From a checkpoint of a small transformer trained on Wikipedia: tied embeddings.
Each number is 50 + 12 x the weight over its row's rms, rounded and kept within 0 to 99. Layers, rows and columns count from 0. The size before them is the row's rms in percent of the matrix's.

# layer 9 attention key, 160x160, rms 0.0536, rows 110-127, columns 0-159
097:44 42 53 45 34 51 40 50 33 34 50 44 40 61 40 27 41 28 49 68 50 65 52 64 54 41 41 60 50 55 73 67 41 60 48 52 61 12 73 56 51 45 48 58 36 34 49 69 41 86 69 51 33 50 62 33 64 60 63 48 59 48 36 58 46 57 57 26 48 55 44 58 53 57 68 35 47 52 43 49 53 56 64 60 57 55 50 50 73 64 47 40 44 48 55 42 40 51 52 39 65 53 61 45 53 29 44 39 46 48 37 42 18 45 47 52 53 47 38 50 41 66 38 31 43 38 50 50 52 42 46 72 39 26 56 48 55 60 58 52 44 50 31 43 53 69 52 33 58 47 38 47 83 65 32 21 53 60 43 56
089:59 61 68 53 46 48 45 36 57 69 35 50 54 43 39 45 37 59 55 64 42 37 34 47 59 49 34 44 61 65 36 35 67 40 62 57 58 77 53 52 69 49 53 52 64 55 38 57 67 45 31 58 51 55 75 50 37 55 53 53 55 50 47 63 66 40 26 61 31 37 48 38 49 47 27 43 51 54 42 36 50 67 58 44 64 44 77 49 36 29 39 71 27 36 31 65 48 37 37 30 36 42 38 38 36 70 61 68 85 49 64 59 50 59 46 54 52 41 47 48 36 42 55 54 50 41 49 57 28 52 52 38 61 48 45 53 61 37 57 55 57 53 45 56 41 33 64 59 42 47 75 38 42 24 54 68 68 37 51 44
083:55 50 42 54 55 57 47 70 38 57 54 50 51 43 46 36 48 41 50 54 57 42 68 55 43 46 56 49 40 55 53 55 38 60 64 56 74 41 57 67 39 51 49 45 74 57 71 57 50 67 49 43 66 38 42 55 52 39 47 60 47 61 53 73 57 53 66 61 80 60 28 41 42 41 44 38 75 48 65 47 45 44 64 64 45 30 58 51 64 36 63 46 58 53 56 66 25 33 52 44 56 44 40 60 28 53 44 25 43 54 59 55 52 58 43 55 36 59 77 37 68 33 59 62 51 28 39 63 56 56 32 47 68 52 53 26 39 65 75 48 43 26 40 37 34 69 48 29 50 80 54 49 61 30 53 64 39 45 58 64
084:62 26 59 63 57 59 48 59 50 42 49 49 44 45 79 48 61 50 50 42 62 41 37 43 53 51 50 48 55 47 56 55 47 55 43 41 37 46 43 70 56 47 38 36 51 55 77 36 51 15 65 37 54 51 53 26 50 44 25 59 54 58 52 57 68 50 45 57 47 40 61 52 50 57 47 56 67 51 22 59 47 53 54 35 50 64 60 36 54 35 54 60 37 71 56 58 22 16 63 48 67 49 47 41 60 61 33 44 48 47 63 61 68 44 51 28 50 44 59 55 39 30 44 42 32 64 65 37 44 56 47 36 58 67 55 22 56 21 54 47 49 56 47 44 62 25 57 44 62 39 46 61 76 32 58 61 62 53 33 51
089:48 58 54 68 61 51 65 62 51 54 27 34 32 34 41 50 49 47 47 53 32 26 62 33 55 33 28 45 53 62 27 32 64 31 60 49 56 68 55 66 47 52 48 54 63 68 53 41 61 54 42 54 70 53 56 66 28 45 59 59 58 56 69 39 73 40 64 52 31 41 55 25 57 33 50 52 53 48 31 36 56 55 67 49 42 40 61 59 60 36 66 61 36 58 43 45 57 40 63 46 28 55 27 47 53 45 59 49 55 44 66 52 56 56 47 43 63 45 29 37 35 74 54 62 60 64 58 73 30 61 61 46 62 60 46 49 59 41 57 49 55 59 63 49 45 11 43 67 34 40 42 54 47 44 52 53 61 47 37 65
091:21 93 38 35 39 51 52 61 53 45 57 38 60 41 41 37 21 40 51 42 45 58 41 50 55 52 56 47 33 53 68 29 48 23 62 50 48 62 61 51 60 66 54 53 44 52 57 49 47 45 47 34 57 46 49 59 63 52 46 50 70 50 37 47 57 62 56 51 53 42 59 53 53 38 52 55 50 34 68 55 46 56 49 51 59 61 33 49 78 25 45 21 47 46 51 52 47 64 58 50 72 62 45 45 48 43 68 19 58 56 40 43 44 35 36 60 46 52 65 64 43 47 65 41 71 41 40 59 49 47 50 72 62 68 43 27 55 44 69 45 66 57 54 50 45 67 43 42 70 38 37 43 68 52 41 21 30 37 47 51
087:38 53 50 22 51 39 40 52 54 55 51 37 67 69 67 68 30 58 43 59 44 63 71 50 38 61 44 24 38 52 61 34 55 61 48 39 33 30 60 43 65 58 33 46 45 52 51 45 61 54 50 45 39 53 45 54 41 45 47 57 49 52 76 37 60 40 46 41 58 57 45 50 50 48 42 51 58 48 81 54 42 37 73 50 62 58 69 46 51 60 59 39 49 66 58 49 50 32 66 33 43 75 69 53 39 51 55 37 56 39 58 50 29 41 72 45 51 59 55 54 42 39 46 26 57 55 50 36 46 34 56 31 39 51 49 30 58 56 53 69 69 52 40 61 77 69 54 28 53 38 12 68 56 54 62 53 47 49 38 30
090:58 47 43 43 67 38 41 52 42 24 48 54 45 54 61 52 61 44 37 35 43 69 56 60 53 47 54 51 40 33 73 65 51 41 26 33 63 60 75 36 64 47 59 49 26 51 47 53 45 46 53 50 44 44 72 65 65 78 68 91 43 57 66 31 25 61 52 48 44 34 56 45 54 51 44 48 58 60 64 66 17 47 31 46 47 56 40 49 49 58 44 54 53 73 59 53 52 42 49 41 61 62 62 57 52 33 53 49 47 54 38 55 56 49 49 55 49 71 67 51 38 53 35 36 35 54 51 44 58 54 52 56 60 38 66 64 47 59 51 42 75 52 41 22 49 67 63 50 59 40 39 53 59 52 59 65 25 32 40 42
091:50 70 35 42 81 70 49 59 57 60 50 55 65 66 39 37 39 51 27 46 44 31 53 67 39 38 22 42 48 39 48 59 59 60 51 28 49 61 46 52 43 68 57 52 51 68 28 67 72 61 67 65 66 42 58 35 40 66 59 60 74 50 52 56 41 60 64 45 42 57 41 46 62 66 38 46 77 56 53 39 49 59 42 55 59 51 18 62 70 59 21 67 55 55 63 60 52 59 46 48 55 47 56 53 69 61 50 31 58 56 51 62 54 46 41 59 56 47 68 53 41 61 44 48 34 40 49 36 45 64 35 42 53 41 56 43 53 48 46 44 74 64 37 55 49 60 43 37 41 54 41 46 69 61 41 47 64 44 19 53
084:67 52 61 60 48 38 57 31 38 52 59 43 52 61 47 55 53 39 51 39 53 32 43 51 57 74 43 62 65 62 43 52 58 51 57 53 45 60 35 61 51 59 61 36 74 51 43 55 33 49 21 67 45 47 51 43 30 57 26 35 61 58 43 47 54 48 59 62 46 49 40 15 55 37 45 56 48 75 38 44 60 58 41 42 17 40 54 48 40 47 62 61 67 47 49 41 61 32 60 35 38 38 54 49 65 62 47 78 67 40 50 54 62 63 60 59 47 60 36 45 81 40 37 63 71 50 35 53 35 55 58 24 42 69 63 57 40 46 50 41 57 64 39 68 60 33 35 50 46 50 62 60 32 43 56 56 73 55 42 62
086:54 41 37 62 44 50 32 55 33 49 51 52 58 72 36 57 40 40 51 68 36 74 57 51 58 47 62 53 70 28 66 71 40 45 36 31 52 23 43 50 45 61 40 47 41 41 48 61 38 31 56 45 38 48 47 43 40 55 41 54 76 69 58 30 49 71 46 60 50 33 24 53 36 42 49 36 63 64 46 47 20 44 57 55 69 61 40 57 59 56 52 37 42 63 58 53 38 44 59 34 45 72 52 61 54 55 30 24 48 52 48 47 62 54 45 49 63 52 67 64 40 56 66 51 69 53 45 50 40 51 41 38 26 41 68 40 64 63 56 40 74 43 56 57 38 40 41 44 53 63 26 53 58 35 43 49 61 38 34 67
101:42 58 41 46 48 32 32 42 45 40 39 48 70 59 40 32 60 38 65 48 60 52 62 40 63 34 41 43 27 45 71 49 31 64 35 55 40 54 64 35 51 43 39 41 47 26 51 49 46 84 75 68 37 29 42 34 58 45 56 46 33 52 47 54 35 60 68 62 43 61 48 57 31 51 46 51 59 51 63 52 49 65 64 47 34 45 39 49 65 61 38 69 58 55 73 48 62 52 47 50 60 63 64 56 51 49 55 40 53 51 43 43 35 58 47 50 71 37 38 43 61 64 23 50 69 36 69 66 46 67 63 45 45 37 69 58 46 40 51 27 76 41 41 32 45 57 44 56 43 50 45 50 61 72 21 47 43 46 65 49
088:42 40 57 72 57 57 56 38 50 44 57 62 29 61 47 23 47 47 43 45 46 53 60 62 55 49 46 44 37 47 68 58 49 55 59 37 28 79 66 38 53 52 35 64 49 75 58 42 48 56 48 65 53 29 43 42 47 49 75 54 52 36 52 53 70 66 75 63 65 19 51 69 41 43 32 42 57 51 64 45 52 54 38 30 62 45 40 39 74 46 45 52 25 55 51 41 40 63 47 51 42 66 55 51 64 48 58 43 51 35 60 53 40 48 59 72 49 44 57 59 23 79 42 42 63 26 41 52 53 68 44 46 49 62 49 61 40 37 73 31 61 56 56 32 53 56 59 42 62 38 36 56 65 67 39 43 49 47 66 47
096:47 26 32 50 53 57 37 52 50 40 45 44 66 51 68 26 65 46 58 47 42 54 78 43 48 24 59 58 55 25 74 57 48 74 55 50 41 49 70 32 41 44 69 47 56 34 37 55 55 59 50 15 52 51 68 55 60 53 52 69 61 49 53 60 49 67 43 36 62 41 61 55 46 68 45 56 62 50 50 44 53 62 34 44 66 63 29 46 39 65 62 24 32 62 52 45 31 35 64 67 49 48 49 54 51 36 44 38 34 52 41 51 38 58 34 45 58 41 47 56 72 60 42 39 42 34 52 27 56 54 52 43 35 40 70 55 44 53 46 55 58 42 38 37 47 53 38 49 69 29 56 53 62 83 43 51 44 59 53 43
095:39 40 67 62 67 40 52 45 48 76 45 47 52 42 61 42 38 55 67 34 61 37 25 65 44 71 67 50 73 53 43 46 52 54 44 60 62 63 51 63 52 52 60 43 62 39 49 29 56 24 30 48 51 73 35 42 55 53 47 41 50 49 43 54 47 30 48 53 44 57 49 38 48 51 49 60 25 52 57 50 45 68 48 63 49 34 47 63 51 71 47 81 65 57 65 60 61 41 55 44 29 26 24 46 58 58 39 67 39 50 76 53 65 59 59 36 63 52 45 45 56 49 47 77 55 83 55 57 54 37 58 40 51 76 45 56 36 50 41 51 46 57 66 47 65 44 50 54 46 73 40 40 45 44 52 77 59 45 45 59
085:43 58 39 48 48 43 43 47 70 38 49 67 33 66 46 59 42 51 46 52 39 61 40 52 59 39 59 63 68 25 69 58 40 70 35 50 44 48 55 41 64 47 50 73 32 43 71 45 42 60 76 63 38 55 42 63 44 62 73 59 56 58 38 77 53 78 57 49 62 82 49 47 42 69 54 43 49 58 40 69 44 64 41 62 62 40 46 48 74 52 36 60 37 63 44 47 56 44 34 61 64 54 56 54 47 60 35 33 26 61 43 57 57 41 31 32 40 63 51 30 69 52 43 47 61 50 59 45 57 43 57 57 53 38 67 55 59 69 60 46 48 34 39 30 60 46 39 40 45 40 51 61 52 74 56 35 39 35 31 45
089:61 46 69 51 55 61 52 75 60 55 66 79 31 41 57 29 62 42 49 64 33 35 53 39 61 42 51 68 52 46 50 46 55 55 36 40 61 44 61 36 39 30 32 64 59 46 44 56 14 59 54 57 50 48 30 57 43 37 56 48 43 41 58 81 66 44 47 48 43 29 42 49 70 55 54 56 58 50 60 50 47 27 58 45 34 44 59 37 51 64 37 51 52 39 45 41 41 50 31 70 61 52 33 34 61 46 54 45 65 67 42 39 54 46 59 53 54 49 58 48 56 57 49 63 55 42 55 62 48 49 70 60 45 58 48 63 32 36 54 57 37 58 43 51 45 71 58 59 87 48 51 57 20 62 41 32 56 38 58 20
099:62 48 45 50 54 75 67 15 51 83 66 52 34 59 49 42 66 43 52 46 30 37 37 54 52 51 46 32 49 53 30 34 53 22 47 57 61 54 51 82 55 55 36 39 63 61 55 48 47 53 26 48 48 59 38 38 41 71 44 64 57 29 38 57 54 49 31 44 45 43 36 16 54 36 48 45 60 44 36 41 61 60 58 44 57 26 62 51 62 39 65 66 48 39 44 37 52 42 39 45 47 58 51 55 47 54 54 47 57 32 57 50 44 54 41 43 57 33 56 58 32 40 77 32 41 55 53 59 50 47 48 48 62 67 45 43 47 57 59 47 42 36 48 36 51 39 53 70 52 64 41 65 46 30 82 55 60 58 40 62
# layer 9 attention query, 160x160, rms 0.0584, rows 111-127, columns 0-159
074:36 46 49 40 51 58 57 44 45 71 56 42 52 39 42 52 60 49 61 38 54 49 46 53 43 38 40 63 24 45 36 47 59 38 33 54 57 70 53 59 54 58 49 62 39 50 57 40 43 55 70 54 61 46 16 70 51 58 38 66 46 35 54 28 43 73 66 47 54 69 60 51 33 48 47 48 65 46 52 65 53 37 62 37 44 56 41 48 37 59 57 40 58 54 78 68 60 33 77 55 57 50 57 62 61 48 47 64 43 19 41 49 30 55 57 57 45 34 62 27 46 43 65 49 51 45 54 45 33 22 59 46 59 29 55 46 49 47 73 38 35 63 51 32 70 56 25 34 59 25 47 73 44 57 47 54 69 46 52 54
077:55 42 53 40 60 45 52 44 46 48 32 61 31 45 69 61 38 46 39 45 43 73 67 54 43 44 51 55 39 50 59 50 67 40 49 57 64 67 45 43 63 10 34 47 41 61 41 60 23 60 75 26 47 64 48 56 40 46 30 65 55 52 48 68 37 70 57 47 42 61 38 76 50 48 61 45 69 51 54 47 52 35 46 62 71 70 66 44 38 46 45 44 36 43 55 48 49 51 61 49 88 48 45 69 56 47 50 46 23 69 58 43 51 59 54 49 36 64 69 57 65 30 60 45 44 49 61 38 54 50 69 55 30 69 39 52 62 55 38 60 67 50 53 63 46 60 55 52 36 44 57 42 65 35 51 61 53 56 62 33
081:49 55 51 24 42 50 56 27 31 31 50 43 55 47 52 63 64 50 53 64 50 64 58 47 55 61 63 39 53 43 47 58 49 17 23 72 65 47 60 53 52 48 35 63 32 61 50 53 56 46 59 27 39 32 47 57 63 47 25 39 36 63 65 48 70 27 65 42 53 40 49 44 56 44 59 40 51 29 43 64 62 58 64 59 68 48 71 60 53 52 48 39 50 60 45 49 48 55 60 45 50 36 60 47 62 58 33 67 40 47 49 77 51 33 66 52 39 36 43 72 26 47 48 78 53 48 53 76 57 43 70 37 35 56 62 32 71 46 70 50 48 47 48 35 62 41 47 51 49 66 50 58 47 51 45 62 69 42 64 55
085:53 57 68 61 59 70 43 62 72 81 66 71 51 56 43 54 69 44 58 33 49 65 48 68 47 37 22 55 47 67 50 45 60 45 49 55 40 73 48 55 69 45 45 34 51 49 49 43 51 63 55 58 45 45 26 52 35 73 41 50 48 40 47 40 42 59 60 66 69 42 39 52 40 50 46 47 60 27 41 60 59 43 65 33 59 52 42 54 68 28 37 65 55 42 46 56 60 44 73 45 46 51 51 58 64 32 43 62 24 39 43 54 46 47 51 67 67 42 57 63 46 54 48 45 48 45 62 69 35 23 64 40 44 39 58 59 43 70 47 48 43 50 48 47 52 60 33 65 78 24 70 55 62 57 34 52 32 46 62 38
088:39 45 58 64 48 57 53 59 40 80 49 52 73 52 33 42 32 65 24 53 34 58 39 64 60 30 57 47 29 40 68 57 53 54 65 56 62 61 45 32 59 64 24 54 52 40 46 58 32 32 59 57 48 46 52 30 50 62 55 55 54 40 63 44 45 47 34 33 83 50 53 69 30 52 37 57 67 31 33 57 40 50 56 61 57 52 36 47 48 39 72 54 35 46 47 47 58 48 64 65 58 38 47 65 52 33 35 68 41 62 48 22 35 54 40 57 42 57 47 63 36 63 48 51 53 61 54 42 51 49 53 54 25 69 35 50 19 64 34 59 45 47 61 66 36 50 55 39 51 56 54 52 47 37 46 49 61 36 66 53
073:56 61 40 40 37 72 53 58 63 58 73 63 48 67 60 48 47 60 48 46 65 59 54 66 41 28 43 46 39 55 65 67 48 60 66 52 54 61 60 61 37 46 30 37 52 35 30 68 49 38 48 46 37 34 72 41 60 74 47 32 44 68 38 44 47 64 68 44 49 64 58 52 38 39 52 38 50 64 37 53 60 35 48 70 72 25 40 43 44 43 34 43 50 53 50 43 59 42 54 41 26 53 40 50 64 53 40 61 53 60 42 25 46 80 60 56 56 59 37 71 58 59 52 54 57 50 64 24 62 48 38 55 52 56 41 62 69 28 26 56 56 54 41 67 32 63 50 52 73 56 56 48 45 44 56 53 50 60 63 73
081:55 58 56 61 45 63 61 49 56 17 28 64 86 46 44 67 51 57 52 46 50 34 20 31 38 65 60 64 41 50 53 46 48 57 49 62 51 50 26 51 41 49 50 63 58 62 52 53 53 32 45 35 39 62 71 63 56 37 45 45 33 36 65 68 53 39 56 39 35 49 37 38 44 59 28 49 48 48 49 62 47 38 55 76 60 50 51 41 37 39 56 51 53 45 46 50 59 50 46 34 64 54 19 41 72 38 55 59 48 55 46 28 53 70 53 34 36 32 20 67 32 64 41 43 47 57 45 54 65 68 43 35 54 45 54 51 55 47 49 77 32 46 32 58 53 58 44 62 52 61 41 47 70 52 34 55 61 59 57 49
073:28 61 60 65 32 56 56 50 52 40 43 45 54 45 61 29 38 54 46 44 59 44 20 54 47 61 60 49 67 34 71 62 42 75 47 52 48 52 58 38 52 63 40 49 54 23 48 49 59 45 29 37 59 74 42 58 42 65 46 52 34 48 37 47 46 36 40 45 74 78 48 60 35 54 47 48 30 42 39 61 43 37 54 43 76 69 45 56 66 74 70 65 48 33 57 60 56 52 55 56 65 62 59 50 61 30 48 70 27 62 49 63 57 55 33 35 46 40 57 47 52 56 43 42 51 55 42 67 40 50 51 36 42 37 52 44 78 61 44 40 19 46 40 64 34 53 51 45 60 44 35 36 40 49 49 47 70 51 38 42
078:56 68 44 40 25 41 49 42 52 42 66 66 22 46 56 42 53 37 61 36 53 51 70 62 69 59 30 43 61 66 57 52 51 57 43 61 57 49 63 41 73 63 40 48 40 47 68 53 56 55 49 67 69 51 16 65 39 51 40 52 30 58 46 47 49 42 56 38 42 49 46 42 72 47 61 47 43 43 60 65 38 70 49 61 45 50 62 39 73 41 57 55 64 54 47 38 42 53 56 69 66 48 52 45 39 48 50 67 43 39 41 39 46 44 38 48 68 60 48 57 35 35 65 09 26 69 52 55 28 28 63 50 36 44 61 59 59 51 34 54 44 46 34 32 55 56 46 61 69 45 46 52 44 60 64 30 58 46 38 62
076:52 56 31 41 43 64 81 63 63 51 36 55 36 45 45 47 59 57 38 57 57 48 44 36 50 57 65 66 39 43 67 47 28 52 38 59 45 46 46 44 36 45 40 51 51 48 47 50 57 40 41 24 63 62 48 79 68 43 34 61 71 48 66 50 60 48 58 32 61 82 35 65 52 55 21 50 48 50 25 56 53 31 58 63 79 45 45 34 48 43 62 47 45 60 61 48 44 60 57 42 40 43 37 40 52 45 28 71 59 59 58 40 46 65 73 54 45 52 45 85 43 66 61 45 39 45 59 60 54 53 53 40 39 50 56 57 32 49 44 37 63 46 51 44 55 48 66 43 41 56 34 68 54 43 75 49 69 50 59 66
087:54 57 45 43 65 48 51 52 61 41 54 52 52 38 59 66 67 50 55 57 44 52 58 62 55 36 62 47 59 46 41 67 48 55 50 42 61 40 39 42 35 28 53 44 52 35 28 54 58 30 60 56 53 52 67 33 37 32 51 69 48 42 53 43 41 61 31 58 43 62 52 40 59 26 55 65 22 59 56 63 68 54 61 61 43 50 39 44 39 52 52 41 53 35 37 36 76 69 58 50 59 65 69 34 59 45 42 37 61 57 53 67 55 54 38 42 44 41 48 26 49 62 41 53 31 40 56 31 43 64 57 33 48 20 78 46 42 36 93 53 32 34 48 37 60 44 56 40 37 43 66 42 43 54 60 43 33 62 35 63
077:51 31 55 37 60 82 49 67 26 62 73 64 53 47 63 41 58 41 53 38 59 68 54 51 45 59 65 18 54 62 60 56 52 53 36 55 46 44 62 34 83 30 34 61 42 54 45 23 55 44 64 44 45 51 61 55 39 39 49 40 78 39 69 51 42 62 64 52 70 59 53 53 34 51 43 46 43 61 25 34 59 51 61 54 49 80 53 65 46 43 49 34 51 55 43 61 56 48 47 59 68 38 58 42 78 41 54 46 38 59 51 58 29 70 49 41 40 62 44 57 55 36 43 37 30 55 52 43 41 51 59 68 61 45 59 54 51 59 47 42 61 72 42 43 51 61 71 57 42 44 43 47 53 30 45 71 52 53 46 47
089:36 54 36 66 51 47 60 57 40 70 45 45 61 42 35 57 53 66 68 51 62 42 38 31 49 59 57 48 57 55 59 53 43 62 64 70 27 47 38 71 36 51 60 39 47 28 54 58 26 32 38 42 44 45 66 45 50 36 52 67 60 24 41 60 72 55 52 59 47 29 33 13 61 41 43 64 27 54 46 38 58 45 52 53 47 38 37 62 57 36 57 39 34 47 52 61 64 64 33 29 35 51 52 63 44 62 66 34 37 44 42 52 58 61 41 48 39 43 40 81 44 62 58 48 59 34 40 55 50 64 33 61 49 34 25 48 61 56 65 68 51 31 46 37 44 29 44 42 43 46 43 37 47 41 52 59 41 59 47 46
076:61 54 44 28 41 52 69 36 71 44 45 56 48 54 44 57 73 47 62 61 47 41 58 39 65 60 41 60 66 81 23 43 49 44 43 53 54 47 47 49 50 77 41 34 40 52 80 70 49 57 26 62 62 46 44 42 53 59 44 34 34 75 61 38 55 40 34 38 46 45 55 48 62 59 44 57 57 44 57 51 40 66 44 49 38 40 45 50 47 55 51 31 70 46 34 27 44 54 41 30 47 52 41 58 31 47 61 47 48 42 53 57 53 44 35 53 72 40 47 59 16 36 52 48 69 50 25 58 60 30 58 71 55 41 31 54 52 41 37 62 55 41 70 48 69 38 50 60 65 71 56 41 56 60 60 44 50 40 40 60
082:48 52 32 52 54 55 62 49 56 31 36 42 55 50 58 65 46 56 53 60 57 40 46 61 54 46 55 61 50 16 54 66 57 63 60 54 30 57 56 34 62 57 43 45 49 35 32 41 42 27 46 60 30 69 54 43 67 43 62 57 53 44 48 57 66 60 53 48 65 59 55 60 69 52 51 57 32 56 40 70 51 43 37 60 61 50 41 46 58 51 55 42 37 37 44 59 60 55 41 48 51 55 63 67 63 50 86 25 59 49 47 57 63 73 32 45 54 50 32 48 49 62 44 75 29 32 50 64 46 60 33 46 32 22 47 61 33 44 71 60 22 66 60 46 52 38 50 56 33 56 38 46 73 41 76 59 48 46 39 62
081:50 40 78 63 50 58 41 60 47 56 39 55 41 42 64 30 56 53 60 61 59 52 67 26 49 67 56 50 33 51 30 35 46 33 52 63 52 55 56 42 33 35 73 63 59 49 31 24 52 50 56 62 53 32 37 56 54 55 58 66 61 34 39 53 64 58 51 53 57 61 42 64 20 63 52 34 57 55 37 58 35 66 52 53 43 55 57 73 57 57 35 53 27 60 57 53 42 59 49 61 52 52 59 49 72 61 48 43 82 58 40 67 57 59 59 51 72 60 59 70 73 42 56 41 44 63 59 33 42 40 75 72 62 58 56 44 62 50 68 31 46 59 50 38 54 31 41 63 57 54 38 38 60 54 38 58 44 40 47 46
088:39 46 64 40 45 66 31 27 59 40 51 36 43 51 53 77 76 43 38 43 44 67 55 69 36 48 36 50 28 55 54 55 35 38 43 49 63 72 64 70 60 42 42 47 49 57 50 60 56 63 39 51 39 53 41 53 36 59 20 34 53 45 54 59 57 60 59 45 65 40 50 52 47 44 27 14 62 30 46 53 42 57 57 50 44 49 74 50 51 19 54 59 55 75 45 67 45 45 67 51 57 49 57 55 55 58 35 52 37 45 47 58 63 33 53 52 55 45 58 78 28 67 51 47 69 42 58 54 39 43 58 62 54 53 67 50 55 65 20 45 39 46 61 48 58 61 43 59 45 56 33 70 50 61 61 49 56 34 64 60
# layer 9 attention value, 160x160, rms 0.0548, rows 96-100, columns 0-159
088:52 41 46 50 52 51 49 51 47 33 38 52 30 36 42 40 72 50 60 45 59 60 61 45 44 57 49 56 56 63 71 45 34 62 61 53 32 50 44 41 63 59 67 69 30 68 72 34 45 41 74 77 54 34 48 49 56 47 64 48 57 42 59 77 50 65 64 68 64 48 65 56 37 49 64 53 55 26 58 43 66 55 99 64 35 51 36 62 51 28 42 29 52 52 34 29 52 43 54 46 54 54 41 42 25 50 63 47 58 67 63 41 48 50 54 51 44 43 48 34 42 50 39 28 45 59 58 54 50 35 55 62 61 31 61 28 49 46 51 63 47 53 31 58 65 50 42 40 61 52 53 57 52 58 58 42 57 34 59 49
086:26 53 47 47 49 35 72 47 42 63 42 63 42 48 41 62 39 47 26 53 61 58 52 46 24 23 49 60 43 57 61 40 55 28 43 57 60 56 47 45 62 47 65 46 48 55 67 64 44 45 32 55 47 42 45 65 59 44 56 49 71 67 67 58 48 45 35 68 34 84 72 68 27 21 52 36 52 47 60 53 71 30 55 43 38 61 54 70 55 46 66 54 51 39 45 51 46 45 26 35 50 63 41 48 62 60 33 30 60 51 52 38 36 35 44 44 38 79 48 69 55 68 45 42 65 68 53 56 40 39 64 55 46 60 49 44 67 56 54 52 57 34 42 50 58 33 57 45 40 42 59 47 55 42 63 44 45 63 38 33
085:66 62 37 41 43 50 59 67 26 52 42 48 59 50 52 33 51 47 55 35 43 52 43 55 39 31 54 44 48 70 56 54 23 67 62 39 33 50 53 54 63 64 52 51 73 54 51 49 32 66 47 53 54 54 60 29 61 50 65 62 45 74 51 60 56 68 75 49 61 46 23 53 44 33 49 58 59 44 54 55 47 42 65 57 57 40 47 42 58 33 44 29 55 57 63 20 51 60 50 41 54 44 34 36 41 25 54 45 74 64 51 72 38 53 37 62 47 44 77 45 48 57 20 54 45 50 40 41 43 58 48 44 52 24 46 24 69 44 34 58 53 40 42 59 48 63 56 61 53 71 63 52 61 55 40 34 48 27 62 51
084:64 69 62 47 44 41 53 40 36 54 54 57 70 57 60 34 67 34 41 38 59 63 50 48 48 30 46 41 59 49 65 42 73 62 61 50 75 62 56 55 23 37 31 51 54 69 52 53 65 48 24 60 54 50 44 52 59 54 56 62 52 80 52 45 50 62 50 61 45 38 45 55 45 30 46 36 52 78 37 48 57 42 44 50 60 50 31 48 55 40 33 46 61 21 48 55 50 33 61 43 56 51 45 48 59 62 40 46 56 55 41 54 26 67 50 30 30 61 48 61 43 66 38 45 30 44 29 48 45 55 64 35 34 54 29 59 62 60 52 58 59 61 56 33 31 38 73 52 65 51 70 48 49 41 48 50 70 76 48 64
089:31 49 49 64 66 37 46 54 35 45 52 41 59 67 32 60 45 52 46 54 49 58 54 45 47 43 62 94 54 56 62 54 37 55 56 61 62 57 50 63 42 69 52 35 34 37 47 36 38 57 44 65 48 58 58 53 73 52 50 54 57 51 42 62 53 24 55 69 40 57 41 40 48 53 18 45 69 53 39 38 60 60 40 39 31 45 45 55 51 51 56 44 32 44 70 68 51 55 49 59 51 38 69 39 45 57 47 42 57 42 49 82 56 61 49 51 26 54 43 52 55 33 37 69 37 24 32 72 66 34 39 30 26 49 62 66 35 67 44 55 64 35 68 56 31 50 45 36 50 47 65 40 48 60 59 52 61 49 45 51
# layer 9 attention output (transposed), 160x160, rms 0.128, rows 96-99, columns 0-159
073:54 57 54 55 50 47 38 46 35 60 50 52 49 67 49 49 28 49 50 50 54 48 41 28 67 61 57 50 24 41 45 58 54 64 45 52 68 68 63 63 31 43 38 48 61 26 63 73 44 24 44 35 38 54 51 68 51 63 62 56 51 64 47 38 41 49 20 25 51 30 58 49 87 48 38 54 54 53 55 59 43 65 13 49 75 38 50 48 51 54 29 65 46 44 51 58 54 48 57 41 51 67 58 47 57 37 36 56 60 19 28 61 46 56 48 47 57 47 40 36 56 59 53 74 52 54 55 48 48 61 70 47 39 52 61 54 58 59 48 29 48 35 53 34 22 59 47 43 56 53 52 44 58 60 56 67 41 63 51 53
074:49 64 48 46 52 59 34 78 67 46 49 36 50 48 68 55 69 34 55 27 45 57 43 51 84 67 52 42 58 40 35 61 58 35 37 67 36 41 43 39 55 42 53 33 30 62 36 46 46 45 59 25 56 43 46 58 48 54 50 54 37 49 49 35 42 54 56 42 40 33 45 51 68 63 59 47 24 36 35 44 42 66 56 61 48 44 75 59 63 46 30 23 55 67 66 31 43 42 72 46 46 38 32 48 64 52 56 72 61 45 41 68 61 47 62 48 68 39 41 51 55 50 52 60 40 48 50 52 60 56 57 65 55 48 64 41 58 53 35 44 48 72 52 68 47 45 58 79 43 54 17 61 47 44 37 54 58 41 38 58
073:38 45 50 43 61 47 44 41 58 50 48 44 39 53 55 78 46 63 46 56 43 43 47 38 46 71 59 58 29 48 51 53 62 71 44 45 64 49 55 71 18 42 42 47 39 32 80 65 46 22 63 58 50 44 52 48 45 63 60 45 67 30 47 64 38 48 27 34 49 36 67 49 89 50 37 54 72 42 56 59 57 59 19 44 65 45 47 31 34 57 55 60 59 31 41 54 58 52 41 39 43 63 45 55 40 48 56 53 57 25 46 46 53 69 58 39 43 57 38 38 50 45 61 61 51 44 71 57 61 51 51 51 53 53 53 52 27 62 64 33 51 36 45 48 51 53 30 47 66 44 49 35 48 41 81 63 47 65 55 52
062:48 50 62 60 57 62 45 57 82 43 47 55 49 55 40 73 50 40 64 42 45 41 54 65 52 57 59 40 56 55 38 62 42 27 47 43 50 40 47 40 76 65 46 40 41 49 54 47 40 32 54 31 35 57 70 52 40 45 44 51 62 13 50 51 38 43 64 60 61 84 36 49 46 53 58 59 58 39 51 37 55 47 58 62 40 49 67 56 41 46 53 67 59 88 45 38 39 40 33 60 47 52 48 57 41 41 49 56 49 43 85 44 61 45 38 53 51 53 48 58 65 48 52 53 85 42 62 55 44 40 36 55 68 47 48 45 50 54 50 37 61 35 38 65 60 34 36 74 41 58 45 61 40 37 34 49 37 18 37 46